config = dict(
    positions='learned+rope',
    tie_embeddings=False,
    parallel_block=False,
    warmup_steps=81,
    decay_shape='linear',
)
Each number is 128 + 32 x the weight over its row's rms, rounded and kept within 0 to 255. Layers, rows and columns count from 0. Numbers have three digits each. The size before them is the row's rms in percent of the matrix's.

# layer 7 attention value, 128x128, rms 0.189, rows 43-63, columns 0-31
108:115130178164158133118109151118140116127194145137042118104113118087104065122198096178166137147226
097:117143101107129119132169083129207183120138114122132166153132122070154163143147122106116186190159
102:072182114107119111144136142135181141220118206154157198185129068121114128117170136124117114095122
102:147131099095057137141186131162176092130131126113211109169158152085090137116138124114092170125102
105:087115087157067148102095146132137141200082148154150132150116137037087093069116102106154094103087
115:113119125107144126060134051108117153064135078078098095132132154082133199099107105117148122074147
101:142144140117130091105096162151150078099171097079161118194157092141102131148136147160147124132148
111:152117161127150158187095111105115145150110151114174133155113143081099092161102179126132115114126
108:171151149126140086120120137181184160187124191157136112119167116113121151143096124130194137115115
098:101124115137185112088115111146146120137140109146133116132109052145073082107144191144089057078112
092:140082127198081099116146107106153168090133142145079048060173129143110177136123150186095158123144
109:099091135123057165145101100140116188095098120126093141160134199135141108110183111139118095141130
094:149129162119103079167085116092161175123131167120141112161125141123126123070090080144107153154128
096:088124129175150172174134122185130131167128154111123072106084090145109125115156127132152113058092
108:116118171090143158132110145145070094119140119100110119136160173128107194166106134109167159128110
110:101114088117100168179129101207099105084077099107149173144167127145175122152109113114126032128095
122:119119158128144164126171123131113128083148165138156153171118123176097154164124144165075154093144
088:099117165132116055146119048120110123092124146157111147103139138106198125100139126140100126155101
106:111186136125112153129138081141139171097166120122111104145187106174135107188140181101141130125109
118:208077206166149111167142098092100102107153077118124101126154094137097114119107118103151171115098
114:112164179135113100130098188120148090179173108137194161106113149176097120082122106153088127110115
# layer 7 attention output (transposed), 128x128, rms 0.116, rows 43-63, columns 0-31
103:049101114117172141147119182142171095101123184146078126139185121128171123072116132106149195069182
092:132157098149091091110152182135157095102155135101158127123102119188162146162033125102121072124208
103:125134151137160121132138108121090105144114184102061093124140119096155145151107134138085125131136
092:152115111140114136066087101133109170105077085152133099121110125099106108138116164034063104164126
114:084175084150152087115134102153100128130132191078139127080014143075107113164192112136110123119125
116:147104166153085137128134135143151143123160126104140174163159105076145085140126163141103098187130
095:129058146039111106025117113106083122092116102094103054164174114174118178100123189121093112111153
118:127106124140128077119119156119119136161049094073098090095103132159112108071178101090145152146162
110:145143079150102130147144167118125134145120143157175166107168136113152162126115139145116141134094
106:110113167136121109161105136041082074113132132117107099156085095168161100134174123098149118165136
097:133167151094108150086090184144117132169134090126115121142122173178089166137107168115126129147127
109:146144084118175142077099092089155143145148077105146098107104140065169066154136118125125096215176
090:158129136180152099099142138140097126078115145123134122174112100099098095122074102190131164136080
107:146143151183138101138144106144134090177144119114129131109105155115154052146205112152141184117155
116:113114058108115125071110112163140080161138151137156087184119118151093139113130170110091090122131
104:107121127097174148117097105071109185166151121106117110155073130175137110155159168078109101120118
120:138108131144083060125108119128091159128141191159122156170176136114139116103090168088097162101127
092:129126161136157117133131186068117096157093152104168176183168132163129084193124161175109149150112
108:114131128106135158140146133074094090158169140119139152105134112134138094162089121171011115126120
114:129151192107072051130106088147135144166187100091141094122108178115103171168097163159143132115155
117:122193142113140134102119129168144108085115120113123093169155161165113075138168120049180125129128
# layer 7 attention query, 128x128, rms 0.172, rows 64-84, columns 0-31
094:136101115064190161154096166148154125155101115124096171126124188157161111165144178158158104188130
092:112182095107137142172136110152122072088116098201102151131155151127092122159088152110109100168119
090:060086114147100115150108160121137125143128223143121124119107162136141142195114226108122150151122
103:161135126085102094137153144097071172133136121152139097129127135115162155119107138096100077120139
086:087162105129086095112116149203131149132158148128124111128116156106147154141186115105098156131193
105:117178122123121142151086079146120118133131138191145110111103134176159096183111111162122100125133
107:101132105094139122164123077117144087080166136140141114114140150090165094124101168099110088121148
097:099151091113158107121181096098140090100121118105098113183076153131110117094165128137080099097088
096:132076135146208110139122076069126068111116148084107110080106081107105096068102135111160067088064
100:099130163071142143050161151102118167110129152114159116138134154113178159134150089135103143137101
087:107161084097039098127153115106036134177126146138185173098126114135115133165069097109157131125179
105:089106109080152135154172107131123149125142119093166073204132125141131090143063076173094151138125
103:126163088119152137154141143191176142130134133104207106214112130101120140114118091144104101105089
099:178112179092059112129102180170125099138133071152117171091093124111129109143185096125142112139091
089:137113175117119123088119163186187067104102181095152097167126053148131131095140157162110150114135
094:160131107111182142160120087110138141081103147096149170128086166093134143155121143087127145157123
096:125099148138145072167112085102169097136145156139129128106132158057175145108124104132168150129149
103:140121119106093099152137128124118171105123123081084116124174151105101093063080098177142136154133
098:122158138058070140124146141111136150122132106161180175184090169137126151114133088135165069149068
088:111142094118155181058151113113148122147159195139145074128148123136110143144168087134097082107155
096:091173113102047139148159147168101094107169094146133074147138146126156161138094130118108151084171
# layer 7 attention key, 128x128, rms 0.168, rows 64-83, columns 0-31
107:112123148151075103071128134092165107113216124147116148159124122094137123078089144109107162142116
094:142065184110186157083125067084152159115140130113108141135185077083098144110089107118154183083180
098:145166121138159122119127128101150123165133123108060132111145177149059161108113136077074132079088
097:065114142111152089129121128123135136133044092151112127118106125168134128139168142143170075127143
086:120192042142033170158110139148109111162130102177109108123132117152137139084152121085133140143159
094:090120117146166140115143104154147149145183185059085121118150166100101202080111132125081119198099
091:136175133106167156122099159149086105192092153126132128103087192145207166169100077110124193086116
091:137094177169143137095088136097128083152202156093118154043143144118143158147125127100125165099117
117:128116104120126147098145152096077114149139165128149146134183154169133207171128122083093146090113
102:123097130135099116134135085167143144100113152121114150140138078095145080132086085115164134167131
090:125157119127100126112143104139068148080063114141095082124165143189131107132103150051131155134131
106:165169094100115137100143154124135133120159170109184157084129082132132174065155093147123099142133
101:098112147146165130115093206138096152140134143104175116074157141170162093096114073117066158108145
100:129169198098081124122097163142090102115126126167123180197100151134126124143147098112169149133095
102:142075120098175083163125079188097064111140112090097107095106116130096196120091126214132062142121
103:133076097132082125086139117103087108147123156100126126119078113100048142118159097142095137139163
107:108123168108144115104120173106100122175193151074122119096150132137155089172169107142092079067110
097:133128227138094127168143160153071117111183139090109106089149161173162123145118073110061117089095
102:108110136061080166149177092169096113138137114125127152136165102130147143100190141172130134140101
114:124144155122166124136094147130150132138127097132153120129119141131142133157151099068155098163165